Part of a small language model's weights: 18.7M parameters.
Each number is 50 + 12 x the weight over the matrix's rms, rounded and kept within 0 to 99. Layers, rows and columns count from 0.

# layer 4 MLP up, 1536x384, rms 0.0766, rows 189-216, columns 0-127
40 31 62 55 48 64 43 36 36 24 73 42 58 26 42 38 43 57 52 71 64 36 34 45 29 46 52 51 59 41 46 49 42 64 50 54 61 38 57 44 42 47 45 60 44 54 52 37 73 48 73 67 61 50 49 21 40 49 64 52 52 36 62 35 58 34 61 41 49 48 34 56 69 38 41 34 43 31 57 49 60 71 34 51 40 61 31 64 67 54 46 42 46 69 48 44 30 37 60 61 56 43 67 58 60 63 65 56 54 44 48 54 33 37 48 27 42 56 50 41 56 48 34 43 39 62 64 59
40 66 40 50 57 50 53 45 68 64 52 43 58 48 57 42 50 44 87 63 48 45 42 55 55 48 59 50 53 59 61 47 37 63 47 44 38 54 62 29 48 50 46 70 72 51 19 59 27 60 52 48 62 55 57 52 41 56 27 50 51 45 67 42 51 24 56 46 33 58 56 58 52 54 64 66 31 50 61 72 49 50 41 51 59 61 65 45 70 45 43 42 65 57 58 54 38 57 32 47 55 28 47 53 51 45 57 65 43 44 59 63 33 46 58 46 60 66 61 18 33 58 45 57 52 60 31 41
40 52 53 36 32 57 37 28 36 49 67 45 62 56 28 59 50 42 60 31 44 60 43 26 35 53 61 39 42 42 25 49 43 51 56 54 48 55 38 40 36 63 45 48 45 62 46 75 37 65 47 54 48 47 46 43 64 55 46 58 54 77 46 52 62 54 52 44 48 55 35 38 45 44 57 58 60 44 52 60 53 49 51 70 45 52 37 62 36 70 49 32 49 62 57 51 44 65 40 22 58 37 56 54 49 63 34 62 39 54 54 60 57 47 64 62 59 50 40 49 62 55 45 46 54 36 59 45
65 48 50 39 31 58 54 35 45 75 43 65 59 59 38 41 47 31 52 35 49 44 57 77 62 71 37 44 51 69 48 66 54 67 59 42 37 58 48 55 53 55 39 51 42 55 50 53 42 43 51 45 44 62 56 43 31 62 47 62 35 54 59 43 33 65 59 45 56 50 50 38 50 60 74 72 31 34 62 55 65 63 35 35 27 52 26 59 32 50 58 63 57 31 19 47 47 64 47 61 66 49 51 43 60 57 54 54 45 83 51 58 33 58 31 34 45 52 16 38 57 68 35 47 66 67 37 53
36 37 71 64 56 71 46 58 64 24 34 61 49 38 44 35 44 44 29 39 61 53 33 34 38 44 49 39 59 57 34 42 60 55 48 34 52 61 57 68 56 52 74 50 44 36 39 55 51 50 50 46 43 55 60 63 30 65 60 66 39 63 60 46 52 60 55 55 36 42 49 58 35 44 60 31 57 18 51 51 49 56 50 55 51 72 63 53 55 38 71 60 42 46 46 44 47 53 50 25 58 33 76 44 69 39 51 34 51 57 61 50 45 37 52 58 62 37 49 50 62 69 65 37 28 53 48 55
41 60 72 66 52 66 58 11 62 24 40 45 45 27 49 55 26 49 66 57 52 32 61 45 61 49 66 50 73 53 39 44 71 26 66 62 56 22 64 47 52 29 42 34 53 68 42 25 21 46 43 33 50 63 52 54 51 39 60 38 47 50 44 39 56 61 60 49 62 19 53 76 23 57 61 54 34 67 57 50 51 54 38 69 63 61 47 50 55 47 54 62 42 45 38 44 42 45 69 42 30 40 30 50 34 19 56 56 46 41 78 74 42 47 38 66 52 40 46 49 66 51 44 45 29 46 48 59
68 53 55 63 59 63 56 52 48 69 40 34 43 47 49 41 37 49 38 37 80 69 34 59 77 32 17 67 49 59 49 66 55 49 44 37 58 47 36 50 54 53 46 44 48 38 56 42 49 29 56 46 44 55 66 43 48 32 41 53 45 48 49 38 61 47 76 46 35 59 51 54 39 41 47 58 47 39 58 61 65 45 40 35 38 67 56 53 50 46 47 56 72 44 50 27 50 57 55 59 38 70 50 51 52 49 37 41 52 58 70 64 64 41 60 44 53 65 56 48 50 33 66 86 49 49 59 49
43 42 44 44 70 49 42 30 44 67 48 35 50 44 53 42 50 47 53 36 61 54 43 64 63 47 36 26 41 38 52 49 38 55 66 60 44 50 33 40 61 49 35 49 58 43 47 57 37 66 77 63 57 40 45 52 54 60 41 50 66 42 61 33 38 65 39 41 43 49 43 37 32 43 46 48 48 46 48 45 41 72 43 53 68 52 66 61 36 45 55 41 29 53 36 52 50 61 38 55 49 57 25 67 60 24 43 70 50 50 47 63 50 49 51 35 60 53 41 34 57 60 46 37 26 40 63 58
61 63 61 46 60 56 33 45 54 72 52 51 41 72 56 39 63 64 40 40 37 50 43 43 62 69 46 34 61 83 47 50 45 65 46 44 50 48 65 48 59 29 70 39 52 70 46 46 70 66 31 38 64 42 71 68 38 56 49 49 62 55 56 30 47 42 61 47 51 39 60 46 43 51 53 44 38 55 54 60 51 33 75 45 43 75 40 57 59 46 48 60 62 40 37 57 50 32 57 67 41 28 66 32 52 57 43 41 30 40 49 54 46 49 58 22 48 65 42 40 69 35 72 48 46 30 49 43
26 46 53 49 34 52 31 60 36 46 46 69 53 44 34 58 24 39 53 49 28 71 66 32 63 44 63 53 57 52 51 54 67 62 51 56 34 18 72 45 75 57 41 46 51 62 49 55 40 48 53 37 57 42 56 64 59 58 50 60 42 36 53 44 57 44 46 56 45 39 62 62 34 41 29 44 50 46 51 35 40 39 47 51 50 69 57 48 57 34 56 42 29 31 39 68 48 43 34 41 65 53 47 48 63 50 40 44 33 47 54 74 53 66 79 59 44 56 53 41 47 32 47 46 64 51 46 72
54 26 67 71 43 63 41 37 48 50 30 39 62 27 64 71 37 65 52 49 56 48 68 55 54 44 44 63 44 51 40 56 56 62 33 62 35 52 28 58 65 64 49 42 45 53 37 63 57 37 43 43 58 55 70 34 49 79 36 49 31 44 53 53 17 39 60 17 55 31 57 53 49 38 54 45 38 65 60 62 34 44 42 47 45 54 57 55 53 78 41 71 47 36 45 50 42 54 30 55 39 27 49 46 57 42 82 26 54 50 38 53 41 82 46 45 51 76 58 53 44 31 53 60 69 61 64 57
40 49 38 39 33 64 45 47 43 58 54 60 52 46 68 44 39 56 56 73 46 57 49 51 59 48 34 44 56 53 52 56 58 59 50 59 39 50 51 44 50 61 52 45 46 58 71 49 52 57 44 37 40 41 28 50 45 46 56 66 44 41 41 85 25 36 31 43 59 53 34 62 29 37 64 60 35 66 47 61 55 61 60 56 47 34 35 49 48 49 43 42 39 54 58 64 36 64 45 56 44 41 55 73 56 57 34 67 42 45 54 51 42 68 50 36 37 42 61 57 49 40 65 31 53 33 42 58
50 60 58 45 64 69 68 53 49 56 39 40 42 64 62 54 51 49 63 22 68 63 58 50 51 48 39 45 59 50 41 44 66 41 44 71 43 92 45 37 36 52 42 50 42 64 40 73 41 60 49 56 41 45 69 45 71 83 63 50 76 43 41 41 51 38 47 61 55 49 41 56 25 55 53 39 40 49 60 50 64 55 41 48 51 49 43 67 53 51 63 61 44 37 50 55 49 60 47 52 70 51 47 33 41 44 48 58 46 66 58 62 69 45 64 39 61 41 30 55 61 54 44 71 50 32 63 47
42 54 47 37 58 50 51 44 43 35 71 60 63 51 45 39 42 43 40 47 41 46 43 57 58 61 67 56 53 57 35 59 40 49 58 40 53 66 53 60 44 47 31 54 47 47 49 62 41 52 60 39 37 44 56 62 57 43 60 60 39 60 46 68 71 45 39 55 50 56 69 68 48 55 32 50 50 50 58 37 60 47 41 55 47 58 32 30 78 76 61 31 40 49 41 48 78 58 47 30 66 29 78 44 17 39 54 53 57 51 55 54 52 48 31 62 56 41 45 60 54 38 52 52 28 58 38 49
43 69 43 52 48 49 62 50 56 59 43 44 38 63 59 47 38 41 46 62 54 55 52 31 60 49 62 50 63 82 66 35 39 67 27 52 67 40 40 47 37 59 50 43 48 53 66 68 69 37 58 39 44 61 49 35 23 49 35 64 35 50 57 67 50 34 39 48 49 49 57 54 55 57 57 47 68 53 61 49 36 48 46 39 48 53 36 35 55 58 47 49 48 50 43 49 28 59 52 58 32 44 63 39 45 45 33 51 51 44 48 62 65 55 66 51 76 69 63 43 56 66 56 63 51 48 49 62
59 73 59 72 59 46 27 41 64 38 43 38 45 35 51 47 37 38 55 55 43 48 60 48 43 50 63 53 43 60 41 59 48 48 54 59 39 65 52 76 62 44 59 16 48 59 33 66 46 56 55 53 47 39 27 52 68 29 50 42 67 46 47 47 55 35 63 51 45 51 47 42 35 45 47 57 49 58 87 60 47 46 43 41 56 73 47 29 50 39 40 48 36 56 57 58 14 18 34 35 42 59 70 50 43 38 53 81 57 62 66 26 46 56 50 51 59 51 56 52 42 64 44 30 70 58 49 61
58 35 57 73 50 56 53 50 52 72 80 29 56 38 75 33 49 58 31 55 25 45 53 53 51 61 40 52 57 65 74 48 56 52 32 39 44 33 57 28 37 36 42 50 58 69 57 53 39 46 47 24 48 24 35 45 46 56 07 60 55 33 67 55 56 50 44 67 41 34 48 56 54 48 76 41 66 44 62 65 54 46 56 51 60 60 57 71 56 47 55 59 64 57 60 34 46 51 60 58 38 33 39 44 57 64 41 40 56 35 56 63 55 46 43 41 58 38 46 55 76 56 56 86 66 64 43 54
57 53 53 33 51 53 52 49 64 21 52 23 45 61 63 56 40 46 49 46 45 35 49 33 17 42 35 51 40 56 74 48 38 53 37 41 32 39 68 69 39 40 30 46 70 55 52 59 38 40 61 57 53 73 45 52 80 51 42 45 58 56 76 40 46 35 49 42 45 50 60 50 48 48 49 65 60 50 58 57 46 52 39 73 53 47 43 53 48 48 44 56 35 69 37 35 57 69 59 59 49 49 57 68 54 29 35 52 58 43 49 61 49 59 56 55 51 61 47 52 39 30 58 57 40 38 60 51
51 39 50 72 67 43 48 57 41 42 56 46 61 56 42 40 47 49 75 56 30 60 60 74 71 77 71 52 43 42 50 48 64 46 57 56 52 56 66 81 57 54 57 47 68 47 71 46 48 58 44 63 87 53 58 56 30 29 68 65 41 48 38 58 43 38 65 66 52 50 59 34 55 40 52 53 79 37 56 65 52 57 59 65 53 52 74 47 33 59 49 53 64 81 55 49 64 63 64 39 59 47 44 29 57 46 16 35 64 50 46 55 49 62 60 48 51 68 39 73 51 42 43 59 45 52 55 63
54 36 95 39 45 49 71 57 16 27 28 85 69 54 62 49 59 38 39 42 20 22 39 64 60 49 55 54 17 51 59 65 46 81 57 76 33 23 28 66 45 84 48 65 35 44 54 69 35 25 63 29 56 57 88 56 49 49 46 34 65 61 80 37 80 43 41 36 42 65 94 83 53 56 76 65 24 37 17 54 51 50 84 73 49 47 71 44 36 67 35 51 39 46 34 42 58 84 47 47 56 58 53 76 60 74 31 78 58 59 26 56 65 54 20 84 73 07 65 54 28 93 54 54 41 29 55 37
60 54 48 63 51 69 61 45 43 42 58 48 48 34 51 42 63 59 62 45 32 51 40 38 62 52 54 50 29 45 37 53 32 38 56 53 45 50 50 65 51 59 37 56 58 34 40 66 61 47 61 68 72 54 67 53 48 45 58 50 31 60 69 55 49 47 45 41 36 75 70 54 52 36 54 46 42 35 46 42 50 36 64 57 36 54 59 35 45 54 58 55 46 67 28 47 42 37 30 35 41 43 39 59 31 45 56 48 49 53 56 49 50 39 37 58 65 22 55 39 22 53 61 46 52 77 65 45
42 31 34 48 36 55 36 68 47 52 57 56 45 44 68 34 71 43 60 40 39 62 42 40 52 50 39 43 42 42 42 50 53 73 47 62 75 76 53 47 47 67 58 54 57 45 59 85 66 65 54 48 63 40 69 38 40 54 49 40 28 43 35 60 63 56 67 35 61 47 47 54 62 41 44 61 68 61 49 48 66 49 54 63 50 57 29 87 49 37 61 38 53 32 48 46 51 73 34 29 56 43 38 58 49 76 27 44 68 70 48 36 43 40 38 61 43 76 56 58 39 65 56 63 48 56 68 32
44 62 51 41 33 61 57 53 40 40 71 70 40 30 40 60 47 58 49 66 43 26 65 53 34 29 39 52 76 48 40 39 52 59 66 25 57 58 55 39 54 41 57 54 49 37 35 43 39 32 43 51 34 69 52 43 39 54 57 38 48 56 22 52 63 65 64 54 54 24 32 47 55 55 56 41 52 28 40 52 42 46 53 56 69 53 52 44 32 35 72 40 63 56 44 45 53 62 88 64 46 57 53 42 40 49 46 34 53 40 51 43 46 45 41 30 53 72 47 43 57 52 42 83 40 55 27 54
36 51 64 65 43 71 25 52 43 57 63 54 38 67 55 49 55 57 44 61 49 41 46 70 43 56 62 46 29 47 55 37 47 51 74 69 42 39 43 62 32 58 31 51 50 49 24 66 59 69 58 62 45 47 31 56 54 48 40 50 56 49 36 79 56 50 55 70 58 51 59 52 58 76 45 57 60 65 50 42 33 45 26 45 76 49 21 62 66 38 26 32 63 45 47 42 42 67 32 58 49 57 56 57 50 71 43 61 41 49 39 32 53 50 55 34 69 42 55 63 49 33 32 55 55 46 52 60
44 46 51 42 68 40 54 61 41 61 66 56 56 32 26 70 54 48 70 36 50 45 32 56 34 56 47 62 45 55 53 30 48 52 41 37 51 47 47 43 49 45 43 35 57 64 64 66 44 55 44 45 49 53 54 43 60 33 57 61 60 45 61 50 52 46 31 52 47 60 70 37 34 43 48 44 56 48 60 63 66 35 29 48 47 58 70 43 38 70 60 61 54 38 42 47 37 55 65 48 54 59 46 48 50 45 60 69 44 49 57 51 47 45 66 49 62 42 57 55 75 43 48 56 57 34 60 50
58 62 48 46 51 48 42 44 50 61 27 31 38 40 24 45 49 66 68 56 51 59 51 33 52 41 64 53 43 48 49 55 50 66 63 27 49 66 43 35 32 57 54 53 53 48 47 46 45 46 33 56 42 45 51 57 50 47 42 58 50 59 80 49 54 46 55 49 58 50 47 52 62 36 47 58 45 53 33 60 25 51 29 34 34 43 51 61 61 51 62 44 38 46 32 50 57 43 53 42 59 52 58 70 63 33 58 34 47 32 42 67 62 61 61 47 57 75 49 62 47 36 47 63 38 40 43 22
58 45 59 55 51 63 44 22 50 46 47 59 66 71 43 34 53 30 50 55 42 48 55 55 52 25 43 50 38 48 29 59 62 48 63 44 59 67 59 28 49 43 56 49 36 63 67 26 38 47 47 50 49 36 56 32 53 52 54 54 65 47 54 51 52 46 46 25 57 44 48 47 66 39 49 74 53 73 41 62 55 60 68 40 57 68 69 51 68 56 46 42 31 60 42 49 47 37 48 81 37 44 71 61 52 72 60 42 47 56 55 62 45 43 38 24 52 51 42 42 63 24 46 63 67 52 41 54
42 43 58 46 31 39 52 56 38 43 46 59 39 51 59 45 41 22 32 54 64 78 51 41 47 57 48 56 48 51 29 40 54 33 37 26 47 76 64 38 57 51 77 53 66 45 70 74 35 49 61 45 34 50 54 52 49 39 34 46 45 53 68 30 57 36 64 62 54 63 34 36 35 52 42 56 53 38 45 46 45 75 63 66 53 56 42 32 40 40 58 48 37 71 29 80 38 73 67 64 45 38 53 69 40 35 48 41 54 23 60 55 57 74 22 62 57 51 28 50 34 54 43 41 32 60 39 40
# layer 4 MLP down (transposed), 1536x384, rms 0.0775, rows 189-215, columns 0-127
42 47 48 53 43 51 53 48 66 33 30 63 50 52 48 69 71 48 51 59 31 59 51 56 61 66 17 27 39 69 59 55 53 54 55 60 49 44 43 42 59 45 83 64 45 57 49 30 52 75 40 66 60 47 58 95 44 61 68 51 50 48 50 52 56 55 40 49 56 73 39 61 62 50 61 71 39 58 54 42 67 46 39 51 59 40 54 43 47 59 36 45 47 61 68 44 41 53 30 46 31 54 37 41 69 47 87 50 65 56 47 36 51 56 63 74 50 49 64 39 76 34 90 48 35 45 51 38
42 47 64 53 32 61 57 67 57 45 59 57 63 67 42 58 57 56 61 40 34 39 60 31 62 54 43 59 43 38 39 63 51 65 72 59 39 41 34 70 78 46 59 59 38 51 56 48 52 42 37 39 31 54 67 44 57 68 60 48 53 47 54 56 44 46 47 61 53 48 45 43 52 46 51 45 51 61 54 53 68 63 50 40 46 52 38 65 47 26 55 30 83 47 62 54 41 42 70 45 70 44 64 49 45 50 43 67 41 31 42 47 41 55 35 34 60 48 56 60 54 53 28 53 44 46 54 46
59 49 33 49 29 49 61 56 69 38 56 59 33 46 51 51 65 62 51 54 61 45 62 38 40 37 39 50 56 54 34 56 53 47 61 56 51 33 52 37 59 61 51 32 63 54 56 27 54 52 66 44 51 38 40 61 40 52 51 43 38 67 66 66 44 21 47 43 09 38 49 66 52 51 48 30 51 65 40 41 48 47 45 62 49 61 47 56 19 55 59 45 50 48 39 45 61 45 44 53 58 57 55 36 46 74 50 51 62 65 45 43 47 51 25 57 37 61 52 34 44 38 34 62 26 44 46 47
44 33 70 75 37 55 37 25 63 35 54 59 65 47 45 41 59 48 77 66 55 33 48 49 49 22 49 75 35 47 68 33 36 45 67 69 63 42 64 35 51 48 64 83 54 50 28 21 80 25 31 57 46 46 32 27 55 64 41 47 55 40 59 43 65 40 54 40 49 52 66 51 57 51 55 54 44 42 53 51 32 62 63 00 59 73 22 48 70 66 73 53 31 42 39 33 59 50 23 52 52 36 41 52 46 41 54 31 29 51 31 43 70 38 62 35 55 43 76 37 59 46 58 52 48 30 58 25
42 35 47 38 33 25 51 54 59 57 36 44 27 40 39 34 41 31 27 16 61 44 64 37 61 32 35 47 46 51 42 67 44 29 59 52 50 52 59 55 64 44 60 45 50 50 41 51 64 23 33 36 61 56 59 46 70 59 45 52 39 47 52 48 48 49 42 38 39 63 60 44 66 11 40 59 48 32 60 45 47 59 38 57 49 52 31 41 47 46 54 43 54 51 44 59 38 48 51 36 56 47 43 66 73 42 48 53 56 65 57 56 69 34 41 48 73 45 74 48 41 63 27 53 47 56 45 54
52 25 30 58 57 52 53 74 57 53 39 49 60 47 77 49 47 54 58 65 46 38 59 45 50 65 70 42 71 66 53 44 50 50 51 54 59 48 26 45 29 62 42 48 50 34 47 27 61 56 53 65 38 38 56 60 43 49 42 34 59 50 47 62 66 44 62 56 18 44 37 46 42 61 66 49 69 45 54 71 38 66 50 39 47 51 47 67 38 56 40 50 51 43 45 64 71 49 36 48 31 58 39 54 60 48 32 50 36 56 32 41 53 58 56 44 43 73 63 51 35 59 52 36 56 49 46 58
47 37 40 47 61 32 46 67 60 47 56 60 54 40 53 43 42 74 45 46 48 51 38 61 47 57 33 57 68 47 49 52 52 52 73 76 50 59 31 51 57 55 46 45 51 45 75 19 50 30 66 43 43 32 60 58 59 82 45 46 63 57 30 33 72 47 39 32 62 36 30 42 64 40 47 59 45 53 56 69 51 52 48 65 53 59 51 60 43 61 42 43 63 44 50 70 66 68 58 57 47 57 47 67 53 39 66 27 53 44 61 69 29 26 38 74 34 43 53 30 58 54 69 44 54 58 48 49
42 48 57 52 49 52 36 72 47 46 51 43 38 62 54 68 38 52 50 60 52 44 64 60 61 46 51 68 47 34 67 71 60 57 29 56 46 63 55 62 51 22 47 54 56 17 40 49 42 45 30 60 43 48 49 52 42 57 44 37 63 51 43 47 53 46 51 28 59 34 55 42 67 61 46 35 42 45 66 66 46 63 26 50 38 47 73 51 57 44 62 65 50 33 55 64 40 67 42 52 33 62 50 37 40 64 54 35 61 41 40 77 41 60 27 49 56 43 45 58 63 65 34 69 75 51 38 58
48 79 61 38 39 45 26 43 46 67 59 46 62 59 25 73 60 52 67 58 66 62 42 32 74 39 29 63 27 43 38 73 58 66 59 60 52 46 36 61 41 57 46 45 45 43 56 31 54 34 66 46 71 51 43 60 45 46 49 62 56 49 31 53 51 49 44 46 67 28 45 37 40 36 40 45 49 59 61 42 52 54 55 44 53 57 43 65 46 57 60 45 53 58 72 74 34 50 59 65 51 55 77 54 42 46 56 48 49 43 37 46 51 50 42 40 53 52 69 56 73 44 51 57 47 28 50 60
45 28 27 56 74 46 52 76 46 32 55 40 62 30 57 57 54 37 41 68 62 41 53 59 65 12 42 54 42 61 37 37 37 62 48 46 43 41 39 59 44 40 54 50 38 35 64 51 32 74 40 48 59 50 59 24 40 35 64 65 40 31 43 46 41 53 56 60 44 60 44 63 60 59 44 69 50 49 51 51 47 85 62 43 64 49 44 33 52 51 58 41 74 48 69 44 64 35 61 43 57 52 47 52 66 46 62 40 36 43 58 54 70 41 59 64 55 56 44 74 36 68 54 53 42 55 54 67
64 39 69 52 20 53 59 68 35 62 60 52 62 43 49 55 52 44 52 07 51 39 18 56 24 54 76 52 18 59 44 53 47 48 54 32 36 59 62 65 74 56 64 58 40 66 59 50 57 43 48 55 49 40 45 68 24 39 60 38 51 24 66 26 61 52 59 48 48 51 71 56 51 57 40 40 45 62 33 45 38 34 91 49 41 40 27 57 50 36 71 46 61 63 53 60 50 64 39 61 57 27 46 60 48 32 54 82 67 40 58 58 56 51 46 43 46 64 41 67 46 54 45 78 22 42 55 55
33 65 45 65 35 51 48 38 46 43 38 69 56 63 27 48 46 48 40 28 64 50 63 49 56 69 43 61 49 52 53 51 35 58 52 49 47 40 45 51 51 56 50 69 48 68 45 54 61 37 55 36 56 68 44 39 46 47 32 43 59 73 52 49 43 44 59 54 36 72 60 56 53 59 40 46 37 53 57 60 42 65 58 47 39 62 53 48 45 53 41 47 48 45 57 46 36 58 64 76 44 56 43 48 41 34 70 40 54 68 56 51 65 50 44 48 37 67 49 30 42 30 42 52 37 53 53 24
27 57 76 63 51 47 40 37 47 44 49 50 74 53 41 48 40 51 37 70 74 50 40 56 74 43 52 64 48 52 63 59 52 35 61 37 47 58 55 62 67 66 58 53 58 41 59 26 67 67 48 52 46 66 52 56 28 27 47 48 63 37 25 59 49 63 42 45 51 36 68 57 63 44 35 46 57 57 35 39 44 45 58 54 43 53 44 71 59 38 67 52 43 34 40 58 39 61 42 52 44 45 44 57 57 62 40 27 35 43 37 53 47 32 49 27 70 69 49 40 59 48 57 48 52 47 30 49
64 27 45 51 55 43 24 50 59 62 51 23 54 55 40 56 63 40 45 49 33 53 54 66 49 36 25 40 26 62 63 62 58 65 52 44 45 42 67 52 53 59 51 50 50 58 45 40 51 46 52 68 36 56 58 46 63 36 32 56 51 51 55 51 57 67 51 47 77 36 61 56 66 29 22 57 59 57 39 37 53 50 18 55 48 64 40 47 48 58 33 67 48 25 48 31 40 48 52 47 50 37 36 51 47 44 52 42 61 50 46 50 49 51 35 53 54 50 46 38 31 71 40 51 59 25 71 46
53 51 27 60 49 69 45 46 35 58 54 53 48 41 58 59 56 40 20 43 61 34 56 39 32 00 36 45 46 47 40 36 51 61 46 40 52 45 52 67 87 63 68 55 53 41 67 45 48 46 54 36 53 67 72 29 57 31 75 48 38 31 54 52 60 61 65 53 38 80 63 48 67 58 42 43 45 42 57 28 40 71 64 71 66 28 44 53 40 67 21 54 38 52 44 69 39 45 43 44 64 77 58 55 45 57 65 45 33 47 30 46 54 51 71 47 39 38 60 49 54 43 31 63 85 64 44 36
73 58 44 59 48 35 67 62 48 52 57 65 60 69 48 64 53 58 51 49 71 56 62 46 47 52 55 50 45 39 59 46 48 61 52 49 46 43 65 25 65 29 56 47 32 66 34 47 55 69 34 26 40 49 57 51 38 54 64 38 39 36 32 48 61 50 60 50 48 55 41 67 48 62 59 29 48 39 57 63 53 59 42 57 77 59 52 54 48 58 48 51 53 53 46 39 58 56 35 64 33 41 44 32 44 32 37 63 63 55 41 45 67 69 57 44 37 54 65 43 35 58 59 60 58 34 49 53
40 53 44 38 45 42 43 31 46 42 26 62 54 45 43 61 63 52 64 48 86 46 58 46 47 41 55 63 32 29 45 54 66 46 59 55 55 73 25 49 55 62 59 58 40 25 47 57 49 40 34 63 51 66 58 34 57 39 74 48 59 57 31 55 45 42 62 30 58 48 63 46 51 57 48 56 57 60 25 39 58 43 61 43 54 31 46 52 36 55 36 30 41 56 60 58 51 43 44 48 60 59 56 61 41 39 54 48 53 58 49 53 56 49 48 50 41 46 63 46 31 27 54 35 33 45 63 45
56 46 76 57 54 48 58 28 30 49 46 42 67 51 45 46 62 56 46 59 67 66 46 53 72 57 36 56 41 52 51 63 64 41 53 76 55 41 40 20 38 63 30 63 47 55 58 33 67 56 46 57 56 32 45 65 57 39 50 64 51 61 54 40 33 25 45 46 34 58 58 45 53 54 41 59 73 37 38 44 58 32 48 43 47 37 71 49 41 48 35 60 56 43 43 22 39 59 53 54 43 54 43 29 45 52 42 41 48 38 56 21 35 55 37 37 45 49 46 64 44 61 66 60 27 53 58 39
42 48 49 62 34 31 51 48 52 17 62 47 57 58 68 53 55 46 38 60 67 48 42 14 51 58 67 47 52 52 55 64 43 44 47 35 47 54 38 47 46 48 58 46 54 73 43 39 25 22 59 35 34 25 65 51 63 46 57 58 42 59 42 26 54 34 42 44 28 56 53 57 52 66 63 56 39 57 29 59 34 44 49 27 48 46 42 31 56 84 58 47 42 42 68 54 44 64 40 46 61 40 31 51 76 33 33 43 49 58 47 45 63 29 45 70 45 47 38 34 25 40 26 47 45 41 54 34
44 44 59 53 23 01 65 65 49 84 44 48 50 26 68 54 26 31 61 33 30 26 11 74 49 53 69 47 28 67 60 39 38 54 50 63 65 39 81 54 52 86 45 64 39 72 29 50 58 63 85 55 68 33 83 93 33 31 35 59 45 39 84 16 75 08 31 74 33 35 50 67 62 44 78 36 51 47 12 36 59 43 62 45 52 59 55 39 47 66 44 58 66 31 65 31 20 56 59 37 81 27 55 75 60 54 52 54 28 56 56 34 48 55 65 67 80 10 50 50 50 97 34 58 58 53 61 42
38 35 68 40 46 40 35 50 56 49 38 45 47 53 49 47 22 56 26 66 39 41 44 69 39 45 53 43 59 55 52 50 68 46 67 55 54 44 50 39 56 61 62 49 69 48 71 56 37 63 52 32 62 63 76 63 71 47 61 70 50 42 42 60 63 43 54 60 54 48 51 54 33 55 63 54 41 54 37 56 43 40 62 50 57 66 50 48 45 46 49 38 45 45 72 45 41 41 39 48 58 65 50 30 54 44 46 43 43 63 35 69 44 58 42 62 52 49 21 66 57 60 39 55 49 53 69 46
55 54 23 50 30 83 50 56 54 92 55 56 45 57 61 45 65 41 52 48 58 56 54 52 41 39 42 58 56 63 54 43 38 37 62 77 42 70 59 26 46 64 43 32 49 50 61 32 54 61 63 78 44 69 48 54 54 41 56 54 29 32 29 54 66 54 37 53 44 60 65 63 48 32 53 32 60 74 47 61 72 60 55 45 53 49 26 36 43 71 34 63 43 48 49 69 28 37 59 15 49 49 60 53 57 64 62 51 57 73 62 41 75 49 67 29 46 68 61 84 31 57 51 60 61 60 51 59
52 42 51 28 40 53 31 52 56 55 80 58 61 44 50 49 43 61 41 60 71 46 65 67 57 51 44 49 74 59 49 48 49 35 46 51 65 56 34 36 47 57 52 62 59 29 83 50 56 66 51 59 41 24 41 67 54 58 57 33 30 75 53 77 52 53 53 56 54 62 47 53 62 55 50 59 76 39 29 75 47 63 57 52 42 53 51 61 32 56 56 63 38 49 31 47 46 42 32 35 41 57 54 34 45 66 66 13 51 41 41 31 38 49 30 47 40 62 57 66 54 74 52 42 51 39 44 63
58 53 46 51 48 37 49 55 47 51 48 55 23 35 55 43 58 49 51 45 55 56 51 56 42 45 59 68 40 39 51 44 48 63 33 44 60 51 62 47 42 46 50 43 53 57 46 69 58 41 51 66 36 44 51 60 55 48 64 42 61 15 53 52 36 56 50 56 39 61 57 52 49 64 60 51 51 53 32 46 47 40 42 39 19 53 60 28 32 45 53 73 55 41 54 78 54 65 44 51 39 44 48 46 33 52 42 80 51 70 45 49 54 38 23 62 38 42 34 59 56 65 33 44 60 62 50 33
52 54 30 66 56 61 59 46 61 30 54 44 66 80 37 47 47 65 55 68 45 55 40 43 39 42 60 43 59 38 32 59 55 60 53 54 30 52 58 31 57 40 47 51 45 46 53 50 52 47 61 62 53 24 37 47 31 57 37 47 56 54 53 55 67 59 67 44 67 37 55 51 59 56 68 65 34 54 53 76 60 37 27 39 61 46 41 64 62 45 29 39 43 41 65 44 38 35 34 42 49 45 52 56 58 34 39 36 59 59 45 56 39 47 48 49 51 68 44 47 53 40 46 41 55 57 43 55
50 56 53 43 74 35 48 43 37 47 64 75 25 45 54 54 59 42 41 56 54 32 67 65 38 41 44 44 40 29 74 47 47 63 42 63 69 42 48 41 61 38 45 42 23 45 39 58 54 74 58 58 55 54 56 40 55 54 51 59 52 40 35 58 36 59 46 27 37 36 42 45 39 44 72 28 45 41 56 51 36 53 54 53 38 68 59 44 41 46 47 54 39 58 46 40 44 45 43 59 43 60 60 44 41 58 67 49 33 50 62 53 59 55 46 50 38 25 39 52 47 49 63 52 29 64 69 46
66 36 49 49 66 41 78 47 50 23 52 59 57 34 21 72 67 59 60 53 45 48 43 54 36 68 59 56 49 60 50 52 30 34 64 35 50 38 60 61 36 40 63 51 21 42 57 45 59 58 57 47 50 48 29 54 58 70 58 53 49 49 55 43 44 63 63 78 47 78 33 56 54 60 35 55 74 49 49 49 47 46 31 42 44 47 36 44 60 51 70 65 45 57 55 43 52 54 30 52 47 42 41 54 68 60 59 63 36 42 39 52 46 60 63 56 35 51 39 55 47 46 49 15 51 32 64 38